config = dict(
    tie_embeddings=False,
    init_std_o=0.00677,
    optimizer='muon_variant',
    lr_head=0.00341,
    doc_mask=True,
    steps=6128,
)
Each number is 128 + 32 x the weight over its row's rms, rounded and kept within 0 to 255. Layers, rows and columns count from 0. Numbers have three digits each. The size before them is the row's rms in percent of the matrix's.

# up: layer 4 MLP up, 320x128, rms 0.357, rows 182-248, columns 64-127
# down: layer 4 MLP down (transposed), 320x128, rms 0.198, rows 182-248, columns 64-127
# gate: layer 4 MLP gate, 320x128, rms 0.357, rows 183-248, columns 64-127
up182 098:141129114099078232058176110119170124106115100100183124171129155163177115095144151180149146110126149125125170126129185147104131152133170132151142137118136068161157157188120175119153101100148122
down182 100:123184148105129099104192115129071084145095155139120129179146090135133129103103092128122114095131051078154105109111123125143072066083096124108152105118129068054133155191114099141176134105131157
gate183 105:085130174112074156140181140113164104157096113112171109148098119162135068066160113107124148160136103159132121094097088140182144134166167136156069126119123148135158127100166099160139103084115140
up183 106:107123083132108108129145112106120139073123174116094134161110140191098086122181100164180164075072169158144113153135128143144120151085146151091147092123056102139164161143114132178166194108101143
down183 104:122118145146115113138125106166140091094148130206149072098104143140124137146138174166100195151155143127148143113109111123114139106175107141147093169093092085147155206171047127169080109100184141
gate184 097:099090131133148157153062166103131120088121175145118095126071171110152147146062096187105178101131172121091133144198119164177162154090089135190118121075153195158182142049117086132143125114110118
up184 101:067131127104125148127085178122188161112114104101106062153131154168108136149073146105126143196098164134112117072164123140087165062131139114151118085200113146113137114142108123187089148148157110
down184 100:166108105111165135085093088185130169158163123076115146109115135082133104171137112085115117116107144079102111122133145144047099144132168135102151159119167122147107121121158094103140069144151135
gate185 104:152133150145173149168033140126112165143112144113157131233149173102120092124144131075066154090154133084162118115143199094147122107166147082110142086164145150082108087124095138143108113125184135
up185 094:145145098071092111114198112146115104120085151128201168129109177155116188172117153114189143138091055180129130136083067129083097112041114097101124153120168143122183167144178124162111067083072069
down185 101:118113145116082111188130165123105110102151162147122132133092136126131128122108113149151090116149130179155074094168103148154100148154143059131121140169164152060120121151134121106138117124111145
gate186 085:129070105128102090200114113121140079135126080118100106142145132133087153108123096112134175110144150160136144047136173118113193186191154109144111174094154141120170129125120085130127062159113099
up186 095:059127104105150100116087078098148096096103109096130160142110115125134068140070154141138184130137184112106133189169171082140141130180125161118105131105106155078139103157174101126141087140149197
down186 093:208130137122069191109151156160149145170121160145115116056167163128123139113118138149152145160169097178151105046117142151168098147133114143189161117123144136100101178192134168099171111074098174
gate187 103:113108111175072154102177160088172143128102179138133116152136118072135132156131151109204134058136162143125065092174113146154143132218130098133075115085100159111147076104146136121188136153152142
up187 097:179161133146140104095134087120167124157085076095134131156111141146093194128151137114151146117158118110138133139118149101131097197152143220098090200131138108070077092145131134132135157131066129
down187 102:119126101096179104136140151103125123126136131104148126138097106155108119117111191122151137151101116158120184090157175129174151154199145107219175104149176104077152189143152147104161121131044128
gate188 103:202119181111103126149110101113125087103143057177126116152185126131137112125176087179097109096184144069159152184056050079075133119134097146142162106089150133192162124143104072133145115149109119
up188 096:149139136161125110108078134134141097137123111200123096153078166112107189121158170115113182136120160162101076113166120201139128105160161144122096141129219077058081109140077104107083111117147114
down188 102:070128143170188074130081109157141149102078146094133133100109108095156107138155177100075100118139199127104139171108175122111159119165137147112120099130091148136128166080137165144214127097202148
gate189 102:111153088139136210108094113176091103108130059192157154075164104114120156124090078097051109109086161101143134152111057121148093096135086093111144132146107127098118044053123113108110131146171120
up189 100:183180151164153162173172135104114168131134148140113202102152148112132147148126080162093133179128118117153157114148085203076065138158121083162145116148132078129091117063125164149122111139127145
down189 104:192094145163114135111122090088118112155148167143086153126157128099105119116070101105056083033131088153141105124107135169110120057204104156162147095165135074123039168036108116159132150122102081
gate190 099:103150102162172201176087154089133101106111122141171129162166144085179174084141148117147152124158117130092106146150090116102135061195104172149198124181102133121138129110151177188150143161098089
up190 100:112168125169145123198184145176110108165109191120126203163128147100099117159125135084151100072126103170131088090128110135081141159137157087108141148170119103134169139075133153102131101137152121
down190 100:181179125094106130110072117096143101135159131127136092107139154136163120115141142154146078154074164178118128177138116108144133096097096108103144113093107140125077119059196129105131098142095139
gate191 099:138154167168181192064191116085142084128101150136163081149141139160128071132156074093104118138113127101131153109095154140140087127113104116116071105133185103147113156156091167208114138103105136
up191 096:126114143171073125122066121150148117147109094139130146105160124035169148145135139120100141104118136156151142205181125124131095159096127163159128091113075125157126132093165112129122158137111081
down191 092:103104114098108126116073110144095149114136112140165135155145128124167142160107161093175152087166125123154106148112156220105104142110055111164139096126127137103107113060145066091191107112134178
gate192 096:133111217116130106159135128113126108090144128142127130163114176112104116109084100139107140135113132153091188131152125143155121117149146109177176118160168182129144098129131151115192105111105129
up192 096:096139123114132150106138186096136135076115141161154176146128119146085142177161102117151090123164129081085088128157107119106106116120122188083142113055124096109136138119198164123112112180147174
down192 099:158132095159091123167118089056081135187138138102112110101147146098117140179138169073108098182143127130161158158093113173188188105119150140160147105151069158099098147038106124114098151148109109
gate193 095:118102118125096150134112131109133094114114077165152165135155117202175110119138143200133142191136131096155097183146076175128123066139130126159179116127126132039143098080115124147121127149127128
up193 100:150209163097095125158133116137152132161161110138115131071096159092125158118099153145124101115143162167127133106143178110141114136132163131142109122161081088160082178160180094104068109132131105
down193 098:138141125128082133159127147080132123132140127128134116133146138107163149089068095160202167121131103149135105158154106076127147150094109236129163035078137124136084151128148098141070160079120127
gate194 106:159159135114142193133126069150137138207127164211127127107108159151066134093177112199194109131128095083150090119100122135108168126132123112139174126124162114111126082177172155143123124113115118
up194 105:095114097097179107158162122068097087121114111132100130188200101103181125138130158128195057114148130053172077128144089145146132140128144072147191096154141074150168146148162144125119165155157127
down194 104:110102147097166122122103169076134084095145126166119106155064123145146109149103106163017128094186141122120152128117143096182129107116164113088163155159124119166147128103082120057117170145202126
gate195 105:166120146112118157119130119129117089130196091133100132124101146108098141132099095112124089141134137159083157134112064136167173116142153158114162156126112161177112104081146082141090157096166165
up195 102:098129090141132152060139199205139072159128147154087117129145099109070191147120098161164132176198144082134116140047104144194111116131132173127166106108163104156130099091121082150090140160143159
down195 104:136166141118081182112182080135114190163127155137088115131149117087182161077150144147134119150108120119155126155096160157169067117084104152128091090143094093115118063108129087138150132122098132
gate196 091:104123141177109160172113092131096105145070151162099127115172138158151120132128137187097132103128115100139113151127100171071216109128136140142135135036148130193165119101119137116087118128140110
up196 097:155094092130157148161133069101156154152110119138115100099150076178141127131142073143077126124224053038132123176151091110090117135144124118117140178142090098151169083156130139202164093100151131
down196 095:169096095132137140092109156112140123168096197060103101097119065169121128170155065090147191086148131098138173143133148121105115116113119115149196156104098153148149107095153163031122103092152149
gate197 093:080137094082149156100134147132173159102129150176161178149136127106152167134164094150152155157128140051124121116132109140100145065109094167133158157118192060092092137136139124137144148159145092
up197 094:151087139165146110087151148188136140168097143116163131109098134161145084153186144170167109125101147133086155108100106120154115140125096109138149109122179111202145096118095134232116130125126099
down197 091:125100059127115142187080138078112138121114169111107154124152098161151130155171137161090095149118238033152099136160152137140157090157090175114109135099147103146146132113124150089162116162139132
gate198 093:104099136103114127130117079088139149114147135120089174164109143178255124203091095184173102107155145086129101116164117104178105167114144107128102087084141141106140102137128146126127089154183135
up198 093:140134147113112100103090163090110112105128098160078106098182109069121097150147134074110085153156222135140082146166068161119134159109118110103167188098178042093165087135099119144066125144178152
down198 094:170157173128106107172087177108065138095132125076162187117179115140139100214132056151142074166099111186127141062125130132144141146088145137115086112142138117155138134174073135089136101120176162
gate199 106:162174153121168154128119124153101172152094181172191149075097153103088126115097095132112161094130145178062098102152143140127107109162105167094137124167144152148097113178129114169133115144138188
up199 105:153097116173126060094149122113118186079142130108128168131084123108117073135145168173097140128144104132147169086160066118064102086143084142158180125146146094094139118147235109108077118140123073
down199 099:090123130081118095190158124100126202100111147126080135126187165148144162164132067139151169151112134166097123117082152138105121194087100153143111157103087138108120145123092164137103087134168137
gate200 097:110076126111117158163084144115106101066129094106217123174148160098181092133080102107142153099129148089138094095106101130149130127111154119087111152130075061125160106132150135077189184126172142
up200 105:100057133125142155078129149165128092127142144136121133074125081088077154094135121119192129160165156075120127138056103092165104050129126134127081167121123116136159139085145090156110177106166180
down200 100:122151103065093099129106106152083141132101121164159176148117165141189050135154150157077162111138097125098105140119093130141077075134099081172128166125131141168146138147094114179198102120142124
gate201 104:175122123130137111138169182084084139114111118183117144140149149109132123118142129157133121127155103142098172111052123163141133159139107071229120105067129168152184132087117077102134196027130093
up201 104:070128116121180159162151089118101097115122067124123128135160090098185088090117121135098165141087108058139097123144168085094155100169114100162134058089084131077107165124155127122145171118143123
down201 103:156127039163156125160160081078156123106130127168052161211116112085096128081124084070159105202081132109145170210139146127126121139114115121131076180109139110144161145117109082180147196115094180
gate202 100:177117151170087118152145098116132088100181152160086147141164183148134151223131129168120100156105135106146107115117142081111085155125107099178100109118137122099123100179096204129096092120225115
up202 094:132075125076077148088212181135124115132197184109132092135178137147189089171107123124103118105127147106117182155061135187130075151148120151076101108130111168118155157213135102135126115092080135
down202 098:155083112103169165120120144125156161112162130097051096135141139130133136108162132197000120100116047103105138075083122136118191154131127178091085126122095099150077124172129134135132091123160125
gate203 104:160185131100103169153143054153137112100107096101134115130130093121113131118093111140178120132152125162127140194127136175177131175111151168183141094163154132149154152095116094092013104139114111
up203 109:101084179134111137173135129101152071107143105162107140111112145107168079109106113078110142114129135110132129196108105191154100138102117086079131143126078111180135150123132104082085220136098115
down203 104:120135137089118112145191059113116143094064087139123202057173116068112126151052143104144169133124146107088119118156102166161121163147091128104141142146122089199122129095114093111100116142179131
gate204 098:100124102173126095137063158082118132109074149128076069145130146057164050153162135098081139165196073141129150103126086091151144078164144083186105110168122138181130099130094104175125119123159096
up204 095:150118114053161179117161081146148114111120076176213111078024145164126169095154130151190100098054158104107089141128184166133138183141146103082136105132134137080140098127167102100124105131095129
down204 097:144243182132153159113122134151110166138103144135125071134147132133131142157146157158255119145149142094126157137103165084150133134155071213134131083096189092171143139060126127098083114099132153
gate205 096:163121128151113120133081141120170076163137116154140139145102188145144078099133116137090148154078157103152074161165098124140137101090093107171191208117151180123116135112149077160089141152148205
up205 102:212113132143173131064154096125072131090140159146157158078156136194072156089145122073123169154118074150159123099129155085126110114184189162132145098118104149111105118153133103132181053164072102
down205 099:125092093157140113147113102137161148156100084097102134101165139071122142158089121119161167109145149121115095138159133193133133112140137128115179119107197194098105109082123126123110136113126188
gate206 100:134147141185109139179098146138160128150162083099063117173151143133129137179096148118083134138197145133150129158162117137172058090164139095165119158152107126139107091091099155144116144123097156
up206 099:117186113108106128118164160136178117170089137162217097129108124142095144161094168141165107098126163165052085145053125113102097159108113118102155168140161085067154091125155092097096098161138109
down206 102:097109156153093198129151175086106074212124119089126105158127205160108142095112124123154118174112131135066079116092135073111099129116147087096163130131137079124126126100153098144047165150153140
gate207 099:095129128140138090099107126126155095127089145047150100137166120160076123223105164096086116076188149141139147051152156132096153128169147126192109116127115136188123128137153106137129167134171116
up207 098:156131135186118127113177063134059112137183095159123093120113154114074112122147176094115205153119129146123152153122135133094137120118146065142186094156105166170084123108126122100134154129109123
down207 096:103081099150197101146126174091161124158105080118124134138154166104111169168133136135195131164136137148133106133132128174131119158117148142065168164107134163108151151113158140143126123184114100
gate208 086:131139134136114085131130103192129139146050144148133062137088117192033095127143178137109115084141098120125184130123136108116190164116098136140146139076118203139109140117154172127079094107117159
up208 095:071074108137147078094145138120148074153097133107084112132100077122104075132168197110109115096219105121109174150139140156104147190108086120168138049118185133129165129166139156101084112120144120
down208 093:059142149150112117135196133154167127088152142177115095091116116118128068097164107122039125121165133122108136164138150102136207172060125121116146123117126162131129151130158163065135118111148056
gate209 100:169099097117176130127156117060108110070085133163127089095118170097100127124121092103200105168106109154064101142070063152100154107077155165106134130181114137144095141132141179145103149147113127
up209 101:081122164111117159104099101166137166114194065102143042116152110148087116164217153160102097134081110106116144126125155129126135183158145116070136134107125132140122090116152080177090173091108100
down209 102:157134114128124179118168095195161114136123058191151129085110094175118164145107174102125147088157088070104093115147116094102092151156152151146159121158142187077153090138085165091135044086109148
gate210 099:109138067143202134111159145125102103168099138058164106083127153124146113151122122167132069179068058130166165086120117120108130129108125145178181094112141097117072118131112120114067152145109124
up210 099:163137171184080121099141147186171109135204150131097135148120072175105150085147105114077108183164085109163094140099156144127160113100172149139100152099062202142071107104134042110110103113134139
down210 101:154196136106162135122088102108168128077115164167119101101081154177110100158135127092071095134161081121134121141132170142092141116126136073102086103146061119163129148123134036044132148091148099
gate211 096:115118155113112168069115160124095101129103134199046095095162124155157178171150069072105114154122117122149140106082134089065119150121148129153148114160163071142117141151120104099062138098148138
up211 094:085146171139109135111103133143119126151195078077135131181114161134116092121110143107149111131139100103120094076102139076145162107131132116131150131108040160113130133139158094138194137156084126
down211 097:070186141208141199107133136046141144227099103130164152178079150184130161153134133132184099086144095116110199113125160133178118097126136105099190138106118156094164086082152088112079145141109135
gate212 097:125099129119081124147092135132202100131090109115124130095139098151174174168156063144116140141188143136107150167061081108107103115174112156132093103116168165138102063133143200177118171072086144
up212 105:188099115159166143144149126171136166179125125167141146083153173178086101153138140038108077112109150125108183171122145138170110168092163113088187141146118118084061132156131134118111147149179158
down212 104:065076122116142121085163192060087136096149118142079151115183128163120071123130148102073126108132119050106165099123141103116125135161108144129109139097151111090191117185117168153101142163172201
gate213 101:134128115155146078096146110101151186107141121190153160104103077155120120085127153143138178179119176081143076159110084108186150130135087116196103085195123118109130195112147143127089156115136200
up213 099:108105132106100210125107131092136135101129177150141087061080115182072156154103093190143129179114089153170144151120126198156137162138106149192087067064124130128123123108183099104130092120061142
down213 097:054089158215164165126140103184128150112120138123166101161113100170094149093135115117192092104066154161123190109089115127131125100082156114068109116096164166135143142118161111090120083166158088
gate214 101:167126083113128120116115131146165182109112135125121186101184144111150083078090131116135107179118152099124085145113113164129146167139110167155119150039137158132159146118132127161096133107121078
up214 098:173141099099056147139147106156101113139105152103127163122102121153104111122105097135108115067136130155150145186144112150085101092132147167161129117055145103154166143133035169105100110095098073
down214 098:133112133128034168151180123134085154075117189085103135138082084142069137141149098107145117101155174122110103220132128159142131098038138118121121145149091109162099092085098123145078118124157152
gate215 103:134121103149150143130142178129081131162112026151152109121148096119132134118121075121126085146099069129124133105137112086132087092129127155155128093164150134108107175108135120144082153144146116
up215 100:122135099121132120114082136096143093105125120150167081163112087114114163161128087077133175116134110128151125071087153168110081125094133128153074186091093183110192107157055125054159195124132103
down215 099:136154113223104142120155147091120146124162164176115100124139054096099159124120158122061056104145106146153093157164104119142160061122161116136122096100184101163127153137130107158101118152114107
gate216 104:104159110117153114061136062129168070211067181141120148171128129134087142156129123130106166110086130124190139137125072128110145133165143148175111163133109125144109160091141112060098088146094189
up216 101:076142156070171147123152103148152102171144072106084042106125099106100132125190124090122129141131180097169122102147094174151156155165151104085167217116083170095196125098142141094117199148130161
down216 098:143128151102066111117190137189132134114196088126145148096090164116110124176142141140112140098117155144080115188154142120089147157099153132149150156183077140148078121197115083108149116158167144
gate217 099:136151070155182125195142151113103087096066113136163103114085111128107144132166152138145091067144086184109115139141076130128200140166081112171086168129144126112126115134149087106064122147164138
up217 100:152111170114151183107150101080137138108120154121117119119130131087160189089146141178120150148067080165201168168128100152071108169099106141114166153109128153181146063118123104143151159174124163
down217 100:095151112122110098147106122078123128131100156136128117082147098149146102102127080157203156123111098093102154114129141153142103121115098133181193136149163137112151135144111157098138089120212131
gate218 102:096163144131092171125121156069150153060128113116096097128164097142189065133096167076141204140194154108180062127149112082081127136140100177148153131072098139136092143173140145106165139158112155
up218 098:123107116123139068184150129145149092097146127110100178144166166132088139123135110096160088108142108142103077100152160132117119096149153108113142119125210124111120105138133088135094116176143142
down218 101:099112127157118130149132119165143119158032136098164159127142109143120138187114138130118214111134073100171131171128189161109111101193125134138109110090086117189174159143075139119131125112109131
gate219 103:124057173138141147061039119115111151155072131146100141093158156143083078079085148111103116150173095145122099166099155090099136110083072153106108096160177058108103149123155088132122112077114145
up219 094:138103098109143126197098088135147121185167126088116141136129119143138103109137108099156128117169144141081160141106094143114170170118108155099081102134121127035119109162115127120127133201156153
down219 096:124184136157153097116153138089133122156147115110175151138137135096201079122107119149067123066155105063154148107144127094184153150125129090152205112139105132143138118073187130213175121140132142
gate220 100:147114070149145107162102139079127128174076086124172145092117121086111068129156134192138125147130108101063141105108149142133178108074103116100147070164126102096078099142119126127099110185172186
up220 097:088106123152219158165151131125130097158128120130143172077175097151073107096119133166171145218101076146149107092103103152103098173114169116174102191183161106138100057130204128157101178152132144
down220 098:127111103099098132116101097137144068102169207159096087104123113144111112132087091135126123180171123157177142158150137101120070133100052075116104163113180093122095104085121150191174173191145125
gate221 107:125083127149138167158112072156147088105148140089111170170152141144172135151121131146143112081096138111140118156093147127124133146145101147102186182079115143093113139123126187096114176146171088
up221 102:155133155161118078088160132150141176131076141126124115098147190113162144148068118117132147164135183104161119182128141160140160110091072140143185126100121177142140168090111172169136133120124149
down221 100:099123112116206144162141201111119113096184147174089159162121117182142111092121107132154174140092128139087099164160137091124108173083109161115080170114127079173118149068137133167136159120138110
gate222 109:143098102128123181168122187084112121105126149137048159124110104107117135080117128213128094163119110177105131081137158110100176104175133180146081101093137121118108119075135125049108115183198116
up222 095:162103133160142126135146137091143146102145107104146134169112188122113143133143242041134203166093140159096102143067074143146124061110177136170079123080128127143110143121078141123098191093117104
down222 100:135099149128097148184086090099122145178137142111153133124154105175134041115174125186133132091089114128091181113090127130132054120121070179163121060140150117154177147145117148128137135115176124
gate223 093:119091133128113061099084176150132075139135119113153178160089174151093139164136088109066122134155146143153158131119091199142155140155104172126090176113123161178079110084141136107089132101059124
up223 095:165132108094136117105129095138176099108046153144114117063078160111153122162151193085153104107165058163065123191129086087155121151144136171124080136162083169144145115106134121104184139088132133
down223 092:178157118084125166175102129143133087092114090106106149087157139173088173103097146129028097158172113115138151128135161140127147125100125106122089098140148105137098154139090131163142190086150112
gate224 102:121121061129106171133119105103190096085140195074161095158138150075152131097075101085138119127195173101203105131158071182098099128145191111090171116150099155121150133157156142118160101121124155
up224 106:187133164046127144115192090146112081109127104093135101142166163140081148109117106126179133122122115119177151105173155096103129179153121121150148122137109125167140105134086155135140110138137136
down224 109:077133102114147140166194159142125091103142126088183107158098165113112211156170131178057117122144172093156151115105078189094167140159154112098165101113100108161138130130062130144059140162186145
gate225 103:113121169099124112113111081101153157090047146151174130131095114178120124064113122175097062118147086089156155145065166056150159142173078129107160095143155148172172085178093206119110059083118125
up225 100:055134155125121149109111133138154117126149135168122188137143150110092129161145193125148125131166091168120078102202157122127130116179143099124131174096123160131113132126121054090143131135110144
down225 101:165148096188127107116129044158139126164167155140149145136140070074157125128083146120105129091148119100148164103127177085196148124087158142131147119140154155080159087193130142136118152117044126
gate226 102:107095144137075184120093124109126175136112149170132128115163130152135111162133150102121146108091178148152117142096148173105091117123146097125086088130109154149183113088066090123082079160187131
up226 106:163101169148076142195105127118131139104114148171144153154159153090117091116178117162123169174111134131204148168156049181114151152138143083132073154117102107111119102146150110155108109188151112
down226 106:155133115118099097126148109170076104140157110184109087122082098113140053148085152153124102193161069132071114155097104105156224120114157100111213124137136150099052092143090102108127144118064153
gate227 094:085069139113137109126153041082119129112136107168103100135117130168175139186117147184165125046086084113124120092162168146172079104136163094132159107110198093156167144109115113141096143147119180
up227 098:149149143129179132089127126081083120141095116104111126126138157100082159128122101102107213168138109154132141161128118145142161115156103179154185165108160140112097135183156100133127151079157083
down227 093:125100080102137146093196084168137068055063163182124095130135119123132073144153151108105157133138131117072107116132138109156086097112125120141153109149133141163165074118137099134124119104099144
gate228 095:155099154130127182111144130070135076155106096127128127116188101141090110176106151126057149106078107123104106161099137115158123133109152117056185136188155100114097113096090154107122129148119148
up228 095:184137105128136106121167139119106118103104091135118164164135127129187163050135131077098133088072129098080136086093107126174100118167100126131071134147134121096095081131143173076060153108128116
down228 102:080104104123135123156128149093130132194131071111120141184140131129127136124129047132005111119105074119103095144112155147171133162106115078083166127135092108128136143149191182132129123159143145
gate229 098:128202169159100115220091102131163151129084183059186127114153127121143155146132131105192165087113150155126113149162105095202165134111163140108107108131184100161171185100148174184158146136122178
up229 104:083152142122109064119146116179131129136080156147140184079160104135111135183114123111105145134151156108148138162148141158195155166169169075145136166125178136148184148107092117110171131164146158
down229 102:122112104113150154191139131128140136096108116084162133144157114123116104141144145183136112102143151106161147167135127149119142057157136186097127150091149125148154076126135111146168151136070042
gate230 103:172114077116130154102151104097125093135146132162177100095127160150134123148121122091178074185223100109135159116108139128136029121097138104158062129092168141076110092126111123150110092086095180
up230 108:116107144154142163068157110110105127068090110123189129164124141159182073083088092133111069139102216107154118152096138050154128120099125154170053135152149092129099145095161141169090136140114123
down230 103:074135086116144079143121104112085054156119153109191119065179200103133105137129149139165102099123124143130107146117136160135107145091096076151192069102156103093093119096131117132049122123117125
gate231 091:159127154159162129099141131174136175110100189131156138144104113239153096137104087145134133122091083152126142147104127123117136098117142138135110062177145129096091136116138138113135125060102060
up231 100:121174151117118124101116095125153148096125127116187121117161207152148122137137196131095080180122124133083146123130085076142125090139091121109134098192152136086155137120040086114148117146067129
down231 091:144107100202106134078118124144124102104120136132164093122160124128092190125098150100104130110161133147123058158094111108094103159146056223042086128166092048134064139162160124154111190163117127
gate232 094:144121111132139113142121122159114099127168137150174124126146116143113072157160118139081111140178128097091139137082119113116135100202127128175145104121099186087100120154193082090080158140105157
up232 094:163120140141145117115097162124121143113142156080088115113123091115071032114162126154108143162139157105106180158129126176109113108149157088168113153171161181115189174135204115157136089100112052
down232 096:154107080138090099101103185164170154109049126134084162104126143107124125127123138079089165106142162099195095206131101172128102112111166122145130058105141161137123138173104183089092153128099199
gate233 097:148150131142138157098075121079103093053136127136129076091116131155096094149107093111165121164057181138140118136187166113197117143139128105119116118150138136112148097095152135173073149151142148
up233 102:164114125136161147134082143141103134124095122130075128091197172079132156157083118085076150100183163100087149139140204174101160124166109113079160104119083119089142094151081091089181092086144058
down233 103:140110136117146148133161107139162174074138127124219165162134103109160089122139141146117128161118170092111163093090075118089158072168072124137124095105084156134127127114132138085157113102143113
gate234 102:112120145151142176101146119085115133125030146114132078117154128142126132160090255125122129047121132081175072124135157106136111170155149148110180139153147127118144128143148195139129129074152133
up234 101:175163132129118197145136120161125079113169106103122114123145115106083160086210134184133102171072099114072118161156067103099073148053127146138137098111115088105150086144127147121134119145175178
down234 102:151153079132121113100152143131127112184202145160095078143073160183125118121101122207148137138088082155154110117147173147113138177134136088093157096081147122166156181134148165148072117131158153
gate235 099:145132163152167121088106115157165139144109166131143112071100163130094142119204143103151108144146116189129154136120140163158209096159140161137178117114126087095101127154162127072115143154109102
up235 099:160099080145154129135119121175124105150183124130130119142127131093132116056083122130179118075087238146145078134100105175130157127125145110157133115156117150066163102073125170142161109133117116
down235 100:090109108060144163154130189113123102127133072143129067164157102158119093159124154176137141134114069107160119097154151173203194178148117105194111119072135155161151141121112086108123110186078114
gate236 105:079106060144114137134063108122157144102159153130161108146115174106168142163069182098144123163127098169065108174115161157153142147155118096154155145166119129192174093170169176170170148115117160
up236 098:145152157113121140143116066119121108106124132122177205098136112150121120134134138155122119125153141144068146094142061156143097075123111122179096143102174109158160093122084149207160136115138106
down236 102:144092096110092111102131155118188144082148178148152111158094140073132125138134151126115153108159117129123144138059107153058150130129115102116135140144144129130117154122107108145107180125130148
gate237 092:083117150124121158119130195108093099155142109172151136105130131150153112150194154115087098077128136052139128111107159084157139163161163146182094103194098083141138098124117130124177131072063123
up237 090:165139094161115143177185104122169166137136109109063147181105154142180137144115103163124113192153166128109098099116162132140094080094183111085127150106112108093118147127107127119106083097152148
down237 089:164099160220136130142107127131144143103122107093135081101151173143156148065093122195169126093104117163142108130128112160119136100161151155089138120107112144176151156066103131119155123137164120
gate238 094:079136141167126095161147131077105169142144106112167150112103197153116118176147144154144148141087118087127135121157107165099104140139178174138125125119147131077130145090158160140077157151170102
up238 097:106121127140176179171122080145101136116094132139158149178142127127108125135147059118193151172142164091133137161137107139132083113148157121128160168154169135097142108146166132195120219122086106
down238 098:104187092164130118122075117136087142161145090132095169138120189107186075135123087143097145109101131093194132106112145093136121110132116132068154125085145170109178112134078170141133126146096116
gate239 100:129128074126126129148115076107121137124123106184181106167190100116126118125220072101157166136077151120149086110110135056103125097141049130118187111113132183097132092124191109118173084096130158
up239 103:126172166140125127114124075159116134184116194128130134112089174099087133154155171128167112122139151132104165100144121102104077081130142134082103103152133163180135120093138130075049079089099092
down239 101:142130088088097110136120134105110161091176109149078144190157083111116093143131134102128117099089190141113140115133140123132119099151117115153062103131199084186135205115159076156103140163161156
gate240 111:134113116132117154108077121094077132121137113112154080067150155115135156160120080096134135061154195136124104137167104128124134140171104170094162105100107052084144109125099157121176157146126164
up240 106:139130093133151117171129161150122121145144135133165135084124117091126119121138119123119180146103073189144081153141092088139083133147080154127095149220113079096171142090127160137147126135127138
down240 103:096164102100162094121190188067124146077128094133095105145135139087189078108204173124121145121139119131075112192128099145098147175104120131143125122154126146132105153089158150119177102128156121
gate241 096:164142111149097160143063164133102103119113127136162132183120174176130062144139191143114108117131117084162145120166122119107111062079084128138125131204120149134081101109120129146103134147127118
up241 103:152090157048168124104098155160097054158163127123161079171199107137122124101175143111068102102086125123089151117129062128144128151083126175128104153161185143142081097174123121158129113109136097
down241 097:142103127196146122149150115114161083123104125093109116111167174133126109102123135156078136085145111141158101141161153115144183167106144120127036092112091179154117091118052115121076038103111098
gate242 089:145160064123145129169082161130104142103160122103065103153158096136107149144133131163091138108084143121101110108137089130110147091131131185120062184092094120115112144163163121130142127049121139
up242 093:136085146031221111124145043082180097088137128185131130113136041132073121124100142125115128129166181100178113131123112147188139115134105191128158090121115139110140098109110103155105135124118133
down242 096:125104092139157113134120142150135078066088130123101126112151117158098108179119165119123135093165125115173086145073096140121117119153114168154219055104109142102084104131167139126000125144144216
gate243 097:108100124136135172147128056114078138140076093115135181159143097158165141095124150136108102149147144112118097145102158119148143118154112191136155108131160104134102099164098083111122143127110095
up243 101:068171122155072179104173097094124114164121171122125118152128092141154097151198181144174119128094138131115120118064065047165075135082146121166115184121131134110092088125108128141190093138108102
down243 101:203168057052107169111110108122099114124134114179134167136128120112130119105177130159158103168085109134135146098102109146068144160156117181142109153117161104148154155141134113029142156135116107
gate244 103:105060147077125164153079094064206163127123164117117113162088106117196122101113141108083101105186138139145142124092077079131057098101138094115139165120085159073125136120134110114143161119160221
up244 106:108101176104119162112080158178130095142175178125113121161168119088049134136166132088105093107176109134135079105118150136134120142118148077060168147078122134094110115192094105060115160093176161
down244 104:146169112111121179092149129139149114124149099124159148088136037155151123204112201128124169146115125140111102152128157138120088089120081124150105079130147092109143127076134143115160142202122111
gate245 094:162098111162121114180088074131159092131153084107103108107048064132115067115075174147147164186099120156126086154127083175164144096124128174097157115127173109097177118178121110153072112117141154
up245 091:122132096101104173102174141127108211070126114168111108131098123092122129127154135153112114173087100057126161095136093141140090120115067098147162130119199086113104149119104103161100160101083074
down245 094:091078112131184154142130145129130136206146124090111131139110117155136056102113152091082107180121134050131107153128169105135177161090199123124095127165119119120154117108137094091146163139122146
gate246 102:128110187183150145083117090113112151138199136134152124150101133147150109094157105165104137188148126159189150143158128141255133143165147206114102131171119133117096087150104156137092165082129126
up246 096:100147155127133116152154181147133116143112191156160134092102164162149071093142151119142104146091157164120087165162096173188156122090091101156082162114169128144086070108131131135149114152139099
down246 102:112146137170109138144148147139093207137183119176117105098111094125132150175095132150123139122125087108148135149121141137142101180143120108108139063138089144071134131065099117107166114171150121
gate247 107:165059131129147150114113157138112077162149124120095155166130088119087145095082053177138128132080131087144119120076129148131154115109097160127186059080171100156140098186135133177166146135141213
up247 105:143079153105125127094111135147165076124168142106101098079202159202108085207140066118145086153127085090195094097158175085105174145105180163095189134105098160129165107155140115151126098127126097
down247 100:074113118086066161125125110143126118165072152083124119151155135172105140136139158101183156139173150192140121138109159170077140152121164169085147171166119104135172120139099060140157102198068133
gate248 105:118110145127149139119155091124149173114137146116147098113084093127107134097153117133174211146105142129136125094125092090156087146189091074155112149162177151167129146146162143059067176096211161
up248 104:151049102102085100153148125059086162067127140160117142121164117150129169128196115097129126161121158107121142079172156123107143144082099160129113101143151138163125123172165218144127179126166161
down248 096:163197154115105104080135116083111125104185155136168103098073159132160126096129149098101156146122114105133173129207131071102143221130149074117140152176197103113134118161107162109062120085110066